config.yaml
head_dim: 32
d_mlp: 640
tie_embeddings: true
parallel_block: false
grad_clip: 0.5
Each number is 128 + 24 x the weight over its row's rms, rounded and kept within 0 to 255. Layers, rows and columns count from 0. The size above them is the row's rms in percent of the matrix's.

# layer 8 MLP up, 640x160, rms 0.238, rows 60-102, columns 80-159
size [105  88 109 103  72 131 101  93  89  94 100  90  91  98  92  94 100 109 101 107  99  98  98  87 105 103 111  94  96 100 101  99  98 102  88  94 104  96 106 104  83  94  80]
[[112 128 189 147 178 114 169 151  99 160 141 166 106 107 148 104  84 105 173  92 110 120 141 162 126 104 149 134 135 134 118 132 138 127 117 163 129 161 100 114 128 173 152  99 141 134 115 156 123  82 146 123 122 154 140 120 107 150  98 159 139 145 103 129 120 124 155 125 109 136 140 104 133 107 144 106  69 160 139 104]
 [109  86 119 125 112 125  91 141 173 104 111 113 118 149 110 148 140 170 162 130 127 105 151 165 120  72 130 140 179 184  81 130 133 134 121 124 123 106 154 104  93 111 158  95 155 162 127 146  98 121 117 120 102 120 119 122 124 164 138  95 131 112 144 104 143 140 136 130 109 166 152  93 119  91 128 148  83 105 131 154]
 [145 103 110 130 175 120 107 145  87 139 159 162 120 156 105 115 111 157 102 155 163 123 180  90 138 188 151 110  97 153 132 125 130 133 117 145  82 122 129 139 180  98 151 105 106 117 149  94 104 157 106 139 121 137 132 144 135 142  99 119 136 156 106 134 102 115 110  87 111 104 138  97 129 119 112  96 100 110 117 172]
 [120  90 150 106 152  69 101 139 105 140 121 147 118 110 131 105  89 160 142 113 108 148 103 118 146 113 122 167 140 126 155  90  86 117 136 121 138 141 137  94 149 120 104 151 129 110 168 134 149 133  74 138 152 121 108 108  78 139 106 103 125 155 171  75 140 110 126 152 153 153 134 130 121 117 117 117 103  88 106 103]
 [158 132 107  88 141 122 133 119 132 134 112 100 119  56 121 130  87 117 136 154 124 125 155 145 141 152 109  97 162 162  89 110 112 138 153 149 147 141 134 131  85 103 175 126 104 115 104 206 121 138 133 115 104 113 154 122 156 126 127 124 132 116 109 182 126 101 111 146 153 167 145 137 153 120 131 130 107 130  91 116]
 [189  98 124 109 129 147 133 100 134 161  84 154 116  81  94 131 159 107 173 121 131 153 177 142 152 145  61 163 178  96 113 114 141 131 122 120 125 141  98 127  95 144 116 135 121 178 131 134 119 132 130 106 105  92 129 129 133 159 140 145 135 151 144  85 150 159 140 105  79 186 116  94 115 131 102  80 116  72 150 144]
 [145 113 145 109  99 149 123 163 146 117  96 100 102 135 139 124  74 155  78 158 125 124  78 158 174  50 140 126 121 134 132 123 160  99  67 102 142 135 142 146 140 150 121 137 136 133 111  80 150 132  99 108  83 173 133 100 124 138 131 122 170 129 146  90 139 124 128 143 104 144 120  99 142 104 148 113  84 122 126 137]
 [ 95 132 139 108 136 115 125 144  93 125 150  98 141 132  97 169  96 155 124 141 100 159  96 142 142  82 105 135 120 156  96  85 112 141 123 156  91 184 165 143 124 120 103 131 101 132 138 144 160 176  98  83 141 112 119 152  96 138 136 168 173 132 137 117  93 113 167  92 130 172 100  89 126 133 127 180 141 137 126 106]
 [148 165 165 172 157 136 132 121 156 171 111 157 159 127  96 146 160 149 177  94 147 140 102 119 177 142 131 118 137 119  99 127 126 133 150  91 141 132 122 119 140 166 140 171 123 101 154 137 116 108 149 103 105 116 183  54  58 129 147 105 129 143 143  86 101 130 131 111 142 109  99 108 122 116 166 119 127 122 132 146]
 [101  92 148 171 131 150 113  98 126 109 147 124 121 102 138 136 163 145 112 138 120 146 145 152 125 122 171 107 113 126  97 131 169  65 148 152 142  99 160 122 124 174 109 122 131 148  98 106 136 114 139 128 115 135 133  94 130 147  93 137 132 151 155  99 159 108 116 102  73 114  71 103 126 101  88 128 179 126 118 114]
 [139 112  88  87 157 104 127 125 155  78 118 160  89 112  74 155 116 148 108 126 152 148 141  97 112  99 125 128 158 121 156 129 129  74 106 101  99 147 115  97 107 145  89  85 137 175 153 152 142 132 162 165 180 152 154 131 137 192 161 108  95 132 108 116 116 124  89 133 120 136 111 129 136 127 132 130 137 141 173 137]
 [105 120 135 170 106 136 117 142  90 117 119 108 118 174 129  83 133 130 154  95 144 127 115 146 126 138 175  75 137 154 121 123 133 113 183 126 163 134  69 142 127 123 147 113 141 174 130 112 152 120 103 130 139 112 136 169 131 116 147 128  83 156 105 135 140 139 155 106  90 101 125 116 150 115 151 138 179 100 114 113]
 [104 108 129 153 132 180 104 151 141 100 124  51  99 141 121 137 104 161 152 120 172 138 117 115 128 140 137 109 143 159 155 108 146 128 117 160 141 154 128 161 127 100 136 107 117 138 136 122 124 102 115 146 101 141 102 121 174 176 142 126 126 145 135 108 125 146 123 119 107 113 140 142 132  92 161 109 127 157 106 148]
 [133 138 124  95 162 145  80 118 125 113 186 116 132  62 125 125 125 136 107 158 111 104 156 154 109 139 140 177 113 106 137 140 118 147 110 171 109  95  98 147 111 144 174 141 137 124 124 132 132 112 143 116 108 130 149 126 157  89 144  88 156 122 132 113 114 135 136  93 142 177 104 152 128 115 157 124 140 118 150 146]
 [ 90 139 144 119 193 117 129 114 143 158 157  97  90 112 104 153 169  75 132 152 165 118  81 113 148 141 143 101 148 118 129 144  90 145 166 115 116  82 114 162 104 142 104 114 112 150 152 126 154  90 135 139 165  94 157 133 178 141 110 145 156 144 145 142  97 116 138 164 125 109 109 111 114 168  92 138 144 128 107 164]
 [136  97 157 171 140 108 143 137 147 127 129 114 131 124 115 127 160 100  97  87 165 143 112 140 144 127 139 123 126 125 147  71 109 141 114  92 150 149 129 156  91 116 116 127 109 126 146 121  97 138  99  87 107 134 158 129 154 102  87 172 174 109 154 175 114 135 143 113 132 147  94 161 154 106 140 153 115  90 149 141]
 [109 150 113 147 129 142 109 121 159 171 163 116 133 155 136 114 123 145 127 153  94  93 138 101 126 107 153 159 156 117 116 124 146 140 134 124 131 119 125 108 132 146 111  51  76 166 108  96 105 138 129 138 150 144 143 147 119 134 135  58 123 105 119 114 104 142 141 134 118 157 124 113 139 124 116 130 115 128  94 135]
 [135  90 116 132 162 107 143 159 126 132 149 132 190 133 104 129 110 117 115 107 119 139 109 116 121  83 128  74 109 124 123 151 149 133 101 145 105 137 125 163 114 145 169  98 126 119 108 137 103 120 149  98 113 102 160  71 168 143  95 108 129 142 138 119 141 146  95 111 130 149 125 120 164 170 139  61 106 172 107 143]
 [150 106 127 133 123 164 139 128 113 147 110 111 119 115 108  94  83 115 122 140 125 108 123 108  95 126 136  75 135 134 111 141 180 145 152 111 117 109 116 118 158 158 102 128 118 161 173  94 125 124 148 125 126 139 176 131 147 128 122 147 134 113 144 175  89 137 112 105 148 102 115 167  70  98 103 142 128  90 120 144]
 [175 130 148  95 144 165 186 131 160 130 113 134 100 124 141 110 108 125 113 101 109 164 126 112 136 112 130 132 146 133 148 124 105 152 115 137 138 109 147 110 104 121 159  98  89 136 130 117  98 125  82 178 137 100 133  90 105 130 146 167 105 155 140 104 113 142 165 149 140 104 124 111 153 105 142 108  96 101 113 142]
 [113 117 121 109 105  87 165 112 105 145 153 110 103 138 142 110 133 124 136 155 156 146 117  94 133 121 187  86 125 147 131 136 135 116  92 119 139  73 133  72 135 133 122 133 103 126  83 122 140 158 149 145 114 100 151 156 116 161  86 161 142 150 160 143 129 151  90 107 111 115 169 144 111 145 146 124 164  86 127 131]
 [141 124 167 155 155 112 128 108 148 127 113 124 152 134 125 141 150 129 161 148 134  97  89 120 114 156 115 132 128 116 149 123 120 127 130 136 113 173 151 135 109 153 133  81 211 113 152 156 149 107 142  88 114 142 181 144  95 123 109 170 151  72 164 134 148 122 135  92  97 162 100 140 148 131 113  92 112  89 127 135]
 [127 125 122 142 124 121 147 145 130 128 143 170  90 144 116  70  98 108 180  62 151 123 107 128 160 114 153 130 160 118 111 106 123 136 151 164 122 191  78 152 139 115 128 118 143 156 112 146 118 122  74 138 103  87 113 144 131 150 128 113  97  90 128 105 168 101 124 164 133 173 123 153 138  57 180 138 138 124 146 135]
 [123 152 142 136 169 120 142 156 103 118 146  82 110 115 106 109 129 127 107  80 109 118 135 169 132 144 106 146 118 182 134 123 148 145 159 154  89 125 131 128 182 186 115 107 120 155 137 121 125 115 106 137  81 122 118 103 140  99  93 115  92 152  90 160 170 144 153 114 163 148 114 123 131 138 148 147 131 164 139 112]
 [109 117 106 133 152 128 120 121 133 139 134 163 145 137 114 137 112  80 145 114  98 109 129 165 128  97 117 146 183 135 151 117 114 130 145 147 149 128 112 147 107 106  98 132 172 164 107 158 121 149 158 152 150  66 144 173 159 115 103 144 177  92 152 121 140 141 103 105 133  80  96 104 126 143 107 142 182 129 121 119]
 [131 133 103 122 108 166 115 140 112 190  96  88 149 173  88 155  97 158 139 115 142 126 132 115 123 117 142 146  85 138 118 162 143 127 139 140 123 107 155 113 142 144 165 135 137 141 109 125 132 111 119 119 133 109 163 127 157 160 148  74 111  78 165 151 148 147 115 127  97 140 170 145 122 155 144 129 124 166  98  96]
 [141 117 166 113 120 152 141 135 169 117 115 153 129  96 132 151 150 167 129 127 123 133  88 108 140 108 150 179 122  98 119 117 111 134 127 159 171 158 157 119 120 138 124 127 129 121 126 118 142 117 114 131 141 134 143  75 129 155 106 133 102  91 139 153 122 149 105 111 112 155 142 164 131 157 145 145  74  93 106 125]
 [125 110 121 136 124 101 105 100 127  83 132 118 111 157 112 155 141  81 123 189 113 154 112 108 155 138 135 111  81 131 118 168 128 125 154 114  86  91 213 144 137 108 152 100 184 120 124 132 107 105 111 142 134 105 140 173 141 134  89 105 127 154 142 108 149 129 159 145 116 154 130 146 128 109 150 114 157 141 129 130]
 [108 163 116 149 123 120 164 117 159 174 162 132 121 132 127 135 147 119 120 177 128 100 123 126  77 156 141 143 130 122  85 123 135 126 124 136 117 113 144 145 169 139 153  85 115 163 171 104  99  96 131 119 160 115 121 139 149 111 119 101 119 140 141 135 128 124 116 107 115  87  92  75 156 118 100 139 136 129 121 146]
 [140 125 151 158 188 159  95 137 126 124  94 147 173 133 113  97 136 104 106 147 154 115 130 136 115  72 152  85 126 151  95 146 131 130 157 126 144  88 104 128 113 178 129 125 120 164 126  88 125 109 144 133 109  69 150 118 132 103  89 166 111 144 146 131  98 145 162 125 154 125 121 139 119  95 165 147 114 116 167 150]
 [137 142 137 104 141 103 163 117 188 111 128 132 120 139 124 134 100 135  98 147 147  75 117 119 142 134 131 151 153 149 131 141 124 109 130 126 132  92 147 149 134 157 140 106 113 104 120  88 132 124 147 129 160 197 146 118 159  99 107 159 116 151 123 152 151 134 143 145 175 121 127 125 141 121 137 102 115 134 113 149]
 [127 136 164 150 131  96 119 126 164 125 101 195 128 124  94 120 120  67 181  97 113  95  99 137 150 110 132 111 134 115 106 144 145 142 119 172 128 156 157 147 116 140 135 115  87 104  86  93 129  99  85 118 128  98 137 108 139 150 128 124  94 126 130 138 131 168 105 100 148 143 121 118 117  88 170 151 171 165 152 147]
 [ 94 153 108 150 120 138 180 144 119 150 146 131 135 113 148 159 152 130  65 138 113 144  98  82 169 104 180 126 150 152 138 139  92 137 143 124 144 152 121 109 145 159 136 134  99 186 124 139  79 139 126 108  98 154 134  81 116 122 131 126 157  76 163 109 114 126 123 144 161 123 149 106 127 121 154 112 107 139 116 114]
 [133 113 151 131 116 107 133 167 149 136 123 111 131 150  87 120 177 147 121 150 117 137 112 146 146 119 134  92 154 113 125 113 104 130 131 147 127 140 124  80 160 144 117 119 101 145 110 103 146 181 117  76 110 144 133 128  99  96 120 134 102 166 132 115 125  93  90 140 114 135 152 121 129 104  78 170 148 106 125 122]
 [150 151 129 148 145  84 183 121 151 156 138 116 124 112 141 119 100 164 122 148 107 144 130 100  95 131 135 103 144  94 164 178 126 131 104 128 128 159 112 115 106  80 116 114 138 126 138 119  85 126  69 114  93 138 131 152 111 150  78 109  80 156 155 116 135 165 150 103 148 141 157 131 186 145 123 105 167 126 154 153]
 [110 124 135  96 125 119 172 132 141 155 126 133 109 152 113 128 124 156 142 172 111 150 150 158 182 116 145 128 174 104 156 121 143 121 125 130 137 136 126 119  81 128 135 111 135 156  99 120 130 111 103 142 113  63 105 155 142 137  90 136 120 128 140 145 169 105 140 143 125 115 122 148 123 114 153 110  85 130 176 112]
 [123 142 134 117 132 109 140  98 103 140 150 116 147 115 133 125 113 142 125 105 148 112 131 164 131 120 113 130 162 134 139 133 145 117 156 164 146 122  88 137 107 167 115 141 112 133 164 134 129 120 124 104 134 150 129 128 124 138 102 129 112  76 123 113 101 187 171 118 146 151 104 175 155 149 133 131 108 144 106  92]
 [169 151 140 147 102 102 117 107 181  75  90 159 187 131 147 128 123 145 115 166 177 100  92 116 141 124 123 119  66 160 101 134  90 145 131 134 131 128 106 165 121  87 113 179 140 107 107 153 148 104 110 120 151 136 159  85 114 135 137  87 111 108 126 150 122 124 145 108  95 128 157 150 116 104 139 124 147  90 122 170]
 [184 113 128 141 134 116 165  88 132 112  87 157 151 120 130  99 148 147 114 109 147 121 184  80 173 143 153 121 148 116 107 146 114 162 101 122  95 102 165 168 118 107 111 115 143 114 164 112  85 172 138 110 113  70 145 121 135 141 124 116 119 147 117 119 169 127  80 105 136 158 134 120 106 167 111  73 131 145 140 101]
 [157 104 152 128 115 103 124 141 108 165 107 135 105 108 130 110 121 142 116 111 122 169 164 177 153 137 135 122 124 130 107  96 125 114 176 164 141 155 103 113 150  91 144  90 127 131  88 154 122 136 132 114 111 141 137 151 125 153 110 112 147 111 151  87 166 106 131 139 128 111 129 125 161 164 142 156 106  95 129 123]
 [120 160  99 145  84 146 157 100 147 105 152 136 101  63 126 141 151 171 167 126 148 121 121  74 130  90 140 124 141 144  77 151 104 131 143 137 127 128 107 154 142 121 129 109 106 126 119 103 104 111 144  98  91 105 101 144  82 112 165 107  99 155 123 105 137 127 144  98  82 149 166 138  79 159 129 110 146 159 155 191]
 [117 163 119 134 135 148 149 161 106  89 138 120 153  91  79  99  97 134 132 161 169 106 115 127  89 120 119 123 130 148 144  87 154 140 114 131 112 115  91 166 153  72 150 150 120 138 125 145  80 109 141 117  88 156 127 110 179 138  99 124 145 144 144 119 102 153 138 164 106 130 145 127 121 150 110 133 180 126 167 125]
 [159 132 136 105  71 134 121 123 170 145 112 158 153 146 131 156 146 153 166 121 112 139 156 145 140 117 172 123 137 134 140 112 118 131 110 140 112 120 149  70 151 132  99 123 145 139  85 128 156 147 122 102 152 137 163 140 115  92 185 184 165 136  91 150 150 124 113 147  93 150 103 125 116 142 136 155 141 103 121 128]]
# layer 8 MLP down (transposed), 640x160, rms 0.124, rows 60-101, columns 80-159
size [101  85 115 100  76 106 101  94  87  90 104  99  95  91  93  95  96 106 103  96 100  97 100  88 101 104 100  99  97 105 108 100 100 102  94  97 109  94 105 109  86 105]
[[131 147 103 127 110 144 119 122 126 107 140 118 103 122 128 130 154  95 101 161 138 123 153 169 168 137 145 135 170  97 130 162 131 139 121 119 149 131 112 110 173 135 171  99 111 122 129 139 157 104 120 123 138 123 159 124 123 125 170 113 131 108 102 125 130 116  82 131 113 121 144 152  81  78 103 112 127 151 137 126]
 [141 118 129 114 125 110 109 126 141 157  92 147 165  97 117 105 114 127 123 140 119  75 119 109 133 143 135 147 127 129 159 127 157  97 120 127 116 123  70 122 103 135 114 125 152 100 135 157 124 109 168 101 129 128  78  89 159  94 123 150 133 130 129 115 142 117 101 149 150 132 148 112 105 118 167 149 141 185 165 131]
 [129 136 140 148 145 118  89 149  94 141 101 124 193 123 140 120 147 116 160 113 157 127 133 179 164 143 157 139 138 138 134 100 113 115 145 162 125 138 197 137 168 146 126  93 169 114 120 101 173 113 126 141  82 128 129  87  75 131 181 132 110  77 125 135 106 144 145 155 109 153 128 146 134 155 161 149 116 126 134 121]
 [145 117  95 173 139 160 143 136 142 131 107  85 113 104 123 135 102 132 138 141 135 100 153 147 176 135 132 119  98 144 126 106 123 132 145  85 164 167 141 139 139 120 122 124 171 147 144 128 134 147 166 127  81 111 135 145  96 112 122  94 164 117 184 108 112  95 115 135 156 133  97 129  96 126 134  91 132 104 126 110]
 [143 104 180 160 103 130 152  95 152 145 123 104 102 121 154  73 106 131 113 146  80 142 127 136 119 128 134 130 123 151  84 176 122 149 116 130 147 122 163 147 145 105  80 130 114  95 113 116  75  90 136 145 132 125 165 119 117 108 146 110 142 129 108 176 124 147 168 146 111 109 120 139 132 121 113 140 139 131 133  85]
 [ 77 128 127 118 117 131 162  57 158 131 126 130 115 129  71 145 153 149 163 141  87  86 142 103 127 191 138 101 114 156 102 124 153 148 148 135 167  86 119 110 133 130 115 120 141 143 120  79 130 160  84 104 158 110 128 160 151 122  95 102 169 175 132 110 140 114 137 151 153 137 136 148  82  93  92 170 147 140  86 143]
 [128 111 151 125 118 149 173 128 137 163 129 132 144 115  96  93 132 147  97 123 116 142  90 150  95 121 138 110  93 133  86 124 157 121 148 129 131 169 132 116 122 127 149 137 102  68 167 151 103 137 182 126  75 134 128 101 147 119  88 144 115 131 153 153 171 194  94 123 113 136 119 153 126 121 112 163  60 133 142 122]
 [ 94  89  79  96 155 139 120 116 120 107 142 143 160 116 146 139 144 113 185 115 113  92 118 116 127  79 145 148  82  70 170 129 191  62 115 154 116 152 128 137 130 135 131 144 159 128 145 137 129 129 121 135 128 176 130 127 154 151 100 159 108 111 127  93 147 149 136 138 103 117 163 179 121 142 129 103 116 112 159 147]
 [135 106  96  89 166 123  93 152 125 149 122 107 154 136 144 142 128 127 133 129 113 119 108 144 144 113 156 106 126 110 143  90 145 146  97 106 134 142 114 137 111 114 146 134 137  89 126 139 151 117 116 122 134 181 121 113 182  73 101 119 158 161 113 121 117 139 166 139 137 103 148 156 140 164 126  99 115 120 117 114]
 [107 105 118  96 109  95 138 114 136 139  98 106 112 136 144 108  98 116 146 104 122 119 129 158 152 172  95 100  81 148 135 150 109 117 122  55  93 116 154 128 123  89 151 131 133 157 156 152 128 117 122 106 116  99 118 112 132 152 122 115 124 112 143 182 122  92 124 120 130 196 125 134 122 171 103 105 171 129 137  93]
 [159 136 105  87  96 113 133 151 116 134  76 101 155 108  85 124 182 155  65 151  97 164 123 159 155 169 104 129 156 101 102 163  98 124 146 124 147 105 105 159 154 136 117 128 137 124 120 122 112 128 190  95 146 152 141 122 152 106 148 113 128 134 126 111 177 149  97  89  96 133 136 162 117  86 110 139 135 134  93 127]
 [124  97 150 138 106 121 148  94 113 112 117 143 111 133 131 101 148 121 153 146 151 130 105 123 150 153 121  65 142 111 149 131 105 103 159 138 126 171 154 144  84  98 151  92  98 152 110 140 152 139 162 179 160 110 122 115 125  75 122  91 126 122 132 121 121 118 138  90 102 169 128 152 148 113 165 154 122 123  98 142]
 [128 184 136 125 137 112 142  99 155 124 110 121 124 144 148  87  96 116 116 133  80 155 147 125 125 111 128 117 157  99 147  82 118 142 151 114 125 141 113  78 138  83 206 143 165 140 152 138  91 159 125 154 172 177  94 119 146 125 159 147 137 118  92 123  72 144 141 140 135 133 121 113 143 109  80 131 139 105 124 118]
 [118  91 105 124 109 116 134 145 147 170 118  69 129 139 176 141 143  97 138 130 139 135 122 104 115 160 137 144 115 120 159 169 144 117  89 102 132 123 122 104 140 123 124 156 160  86  81 110 108 134 144 138 103 120 168 137 108 126 109  92 111 136 140  97 109 167  99 134 121 170 119 133  79 112  99 143 122 117 125 125]
 [ 76 119 150 136 128 142 152 126  99 103 114 142 143 137 174 120 156 120 132  78 141 149 120 115  63  97  94 133 112 132 126 154 163 117 130 117 120 135 106  68 171 141 112 149 160  84 114  87 101 110 135 195 159  69  85  97 134 128 149 161 145 141  83  91  86 132 108  96 149 100  81 116 135 129  92 125 129 138 148 127]
 [124 118 132 146 147 142 126 118 128 147 127 156 120 134 152 134 150 136  97 109 127 130  97  87  87  97 146  92 113 111 123 101 119  52 105 137 157 146 164 120 158 180 152 159 119 143 144 129  90 150 169 100 131 150 128 123 103 127 121  73  99 156 123 166 129 101 125 123 147  88 131 107 139 167 120 111 110 107 109 142]
 [114 115 182  79 178 146 130 110 118 145 134 132 121 110 163 127 149 135 142 137 143  94  99 139 118 132 152 143 122 132 177 112  54 129 137 113  95  88 149 136  88  91 106 126 160 150 142 149  99 165 113 139 127  97 124 126 183 153 117 143  93 158 157 125  96 111  80 104 160  70 118 134 131 120 181  89 132 117 152 103]
 [ 96 145  96 153 116 165 121  73 122 129 126 134 155 168 159 147 109 111 133 128 140 143 137 170  87 122 139 167  93 114 126 127 145 153 132 158 143 126 109 104 147 104 151 111 157 139  71 109 128 123 102 141 192 139 125 150 129 120 103 158 143  96 112 147 107 132 116 138 125 111 105 119 158  72 112 160 117 125 156 137]
 [140 162 118 139 125 135 112  99 161 144 114 127 144 108 110 124 147 177 130 119 144 153 144  84  82 112 148 187  85 117 172 147 115  86 141 120 124 110 144 129 119  93 163 163 138 140 118 108 118 131 131 174 111 161 111 102 149 139 145 140 105 124 135 108 153 111 132 127 101 114 153  98 208 122 130 120 127 164 108 140]
 [110 147 111 110 167 127 112  96 131 159 110 142  95 122  93  92 137 158 156 110 134  94 128 129 142 115 171 123 159 106 110 124 130 117 129 131 138 133 128 116 122 166 136 117 140 146 148 121 121 124 119 153  82 120 131 171  93 122 151 131 134  99 171  92 153 133 116 168 121 124 123 126 127 137 122 135 107 141 153  95]
 [138 142 155 108 112 148 106 128 110 141 119 104 146 119 111  93 138 116 132 143 114 123 112 132  57 161 109 163 116 187 133 126 151 154 144 148 169 121 140  86 117 111 168 108 108 158 110 146 131 126 130  92 181 109 134 156 101  93  93 162 113 145  89 126 156 106 117 135 171 122 159 125 138 148 127  93  97 126 106 128]
 [108 120 128  95 121 137 147 127 136 148 103 125 112 136  84 112 155 141  83 171 155 128 121 124 151 122 105  96 114 140 149 164 107 117 108 114 129 131 138 156 140  89 110 160  90 130 169 105 175 151  82 115  92 146 131 139 166  97 115 122 159 121 161 143 139 156 138 134 135 133 142 112 108 126 114 121 150 136 114 119]
 [142 131 138 137 129 110  95 157 156 156 153 137 163 162 110 124 113  94 132 119 133 130 112 185  76 126 131  88 129 135  85 103 118 140 143 104 137 122 163 159 167 118 127 111 136 160 118 128  67 154 121 104 150  93 142 119 121 155 102 108 157  81  98 107 102 118 123 149 133 123 114 124 100 139 172 139 121 130 142 105]
 [131 127 117 142 109 107 103 103 162 160  90 138 148 102 125 164 148 138 169 108 117 134 135 111  95 112  92 145 133 133 158  87 146 119 171 142 120 145 140 152  83 139 127 137 143  96 102 157 177 129 128 111 129 113 136 113 134  94 103  90 134 144  67 143 163 127 149 115  83 119 140 158  95 142 113 132  76 158  55 139]
 [104 122 174 174 106  79 139 117 135 121 186 142 113 102  77 109 116 143 157 103 152 166  93  93 130 164 144 102 110 150 129 137 123 150 122 115 114 123 137 133 153 127 162 156 138  65 110 105 132 131  78 120 126 101 109 138 145 129 196 173 132 144 154 191 125 118 131 149 118  97 102 126 102 125 145 145 100 121 120 142]
 [ 89 106 116 131  99 118 122 108  96 133 154 123 139 171  97 126 141 130 157 140 140 154 126 117 146 138  97  92 139 138 140 115 114 129  84 122  86  93  96  67 123 129 131 123 163 159 119 108 102 126 166 115  68 127 110 117 178 121 133 132 146 163 112 134 158 127 127 165 116 112 145  88 104 100 168 147 102  96 122 133]
 [125 148 119 128 115 112 141 101 108 165 121  95 116 143 156 109 119 115 183 105  90 113 136  93  98 124 110 128 139 123  99 105 112  83 122 142 131  89  80 152 157 111 115  97 118  93 152 141 126 103 149 135 152 105  92 146 123  87 188 189 110 154  93 178 149 124 163 137  94 106 133 111  93 124 133 117 159 112 111 155]
 [142 119 124 156 143 121 141 150 138 131  93 136 113 188 137 101 147 153 107 131 128 169 119  90 122 133 142 131 147 114  96 112 134 132  96 138 190 117 133 128 119 124  57 141 105 144  92  94 146  98 120  65 122 135 128 123 120  90 151 150 132 123 114 137 118 102 112 139 148  81 118  90 140 117 117 136 106 106 103 117]
 [133 140 119 164 155 139  90  96 173 168 121 123 161 137 131 111 108 112 146  91 111 128 132 130 132 111 152  72 114 104 148  95 148 152  89 121 132  78 124 112 116  76 117 160 114 105 139 153  89 132  96 131 121  91 111 132 111 134  86 146 117 154 150 168  76  94 142 135 181 149 161 180 112 120 162 117 141 125 122  98]
 [127 116 135 146  89 116  81 113  99 107 125 108 175 129  94  99 123 163 123 115 149 145 131 115 115 120 167 143 154 127 179 132  94 103 131 163 153 100 122 135 119 123 122 125 147 115 124 193 122 116 122 131 151 117  95 136 104 169 137 157 161 129  78 121 133 105 148 113 133 117 148 158 147 132 153 124 103  96 137 141]
 [107 145 116 129 158 157 104  98  97 135 138 138  86 119 136 121 117 143 122 184 105 103 113 123 134 140 103  88 128  79 123 125 129 152 157 142  87 115 132 115 117 128 108  77 147 128 173 149 183 131 135 119 132 144 119 128 129 132 115 126  79 126 133 143  93 123 101 139  83 119 114 106 162 113 123 143 138 100 152 153]
 [141 126 137 150 134 180 146  93 118 159 120 110 124 100 114 126 109 160 193 131 124 135 117  95  99 155 150 132 161 108 175 131 134  91 147 118 181 124 138  99 114 122 149 130 138 123 139 102 164 105 161 138 130 130 142  90  86 132 201 110 146 127 117 126 155 118 107 123 122 150 123  88 103  89 121 109 137 118 140 115]
 [136 143 180 106 116 139 138 145 112 114 120  83 143 107  67 153 163 144 161 100 150 104 151 142 125 128 142 116 143 169 142 103 139 168 113 105 169 144 157 149 101 139 176 166 126 102 121 110 176 142 150 123 137 114 112 143 145  82 162 113 141 144 118 140 167 118  93 104 104  89 108 125 148 118  98 117 111 157 148 149]
 [ 96 101  85 133 140 145 162 114 142 106 121 151 117 164 141 178 185 173  94 146 136 136  95 135 150 150 131 141 152 174 116 129 160 112 147 144 156 119 130 120  90 134 162 146 108 164 151  91 133 129 153 130 129 129 108 123 126 109 142 126 121 136 131 149 120  88 115 116 154 138 108 152 137  98  82 130 137 141 178 151]
 [136  98 118 142 146 122 135 129 101 159 143 140 144 107 168 137 129 189 131  76 118 107 107 134 125 125  96  94 100  89 141 113 144 100 169 110 105 164 172  66  87 158 147 123 142 119 122  84 164  87 138 137 125 150 111 102 149 170 119 128 102 106 136  99 135  99 131 122 160 102 116 162 157 115  94 119 159 159 173 123]
 [136 137 179 122 125 104 137 158 151 104 138  81 107 154 148 152  98 142 102 126 115 103 131 125 150 168 152 111 144 123 113 147  87 149 127 147 101  90 124 145 149 131  98 143 144 113 116 142 118 122 128 100  97 142 137 169 100 129 159 101 131 129 127 158 147  96 113 112 103 153 113 149 128 117 113  75 153 127  77 116]
 [ 94 150  67 124  94 166 130  69 159 135 173 160 126 111 168 151 124 157 102 173 139 123 132 155  98 114  95 109 120  89 110 140 113 104 150 102 115 135 115 123 130 123 142 105 171 124 137 143 140 158 135 142 147 133 110 117 124 158 159 131 139 173 130 129 118 102 111 137  84 122  83 134 118 130 116 166 116 174 175  87]
 [117 145 139 149 129 102  79 111 141 134 102  97  97 118 123 145 140  85 156  95 117 111 156 129 121 116 126 177 115 149 130  91 130 171 119 129 122  95 132 131 124 149 137 156 119 137 132 140 125 140 188 153 116 112 132 140  82 151 106 175 118 135 109 116 155 113 142 117 100 162 104 111 137 145 162  85 152 168 131 118]
 [ 93 101 130 117 102 133 129 105 108  93 191 132 140 108 158 132 173 121 133  93 123 152 110 133 147 142 138 121 152 127 149 121 126 157 146  96 136 121 172 138 147 141 111 129 162 100  75 129  76 141 118 107 139 107 112 130 156  92 166 162 130 146 166 138  80  76 163 136  90 149 110 115 110 130 139 149 112 113 161 129]
 [130 125 106 111 151 149 142 134 119 108 136 141 150 122 168 150 158 153 103 147 134 113 122 122 125  92 145 121 119  92 175  95  96 117 107  98 168 158 138 154 132 145 103 200 142 175 147 186 124 144  80 141 117 121 163 124 140 136 126 111 147  71 161  83 154 124 131 154  87 119  84 103 127 124 144 121 104 125 136 107]
 [143 102  82 158 175 140 119 144 157 115 133  90 146 131  80 107 137 144 117 114 112  70 126 117 176 140 117 116 105  88 110 147 141 101 125 147 121 171 154 152 111 138 148 156  89 117 112 128 105 105 169 126 107 109 183 156 101 140 180 129 115 144 124 162 112  91  86 141 145 134 123 168 118  96 102 119 139 113  94 139]
 [121 139 138 112 127  98 157 125 128 114 143 103 140 104 171 143 139 130  86 136 163 151 135 132 181 127 133 146 139 136 159 140  27 134 161 133 156 114 171 138 111  85 110 102 113 126 116 122 112 148 123 138 107 148 140 120 133 107 132 178 132  74 161 101  95  97 153 128 107 100 131 143 148 129 118 136 102  95 124 102]]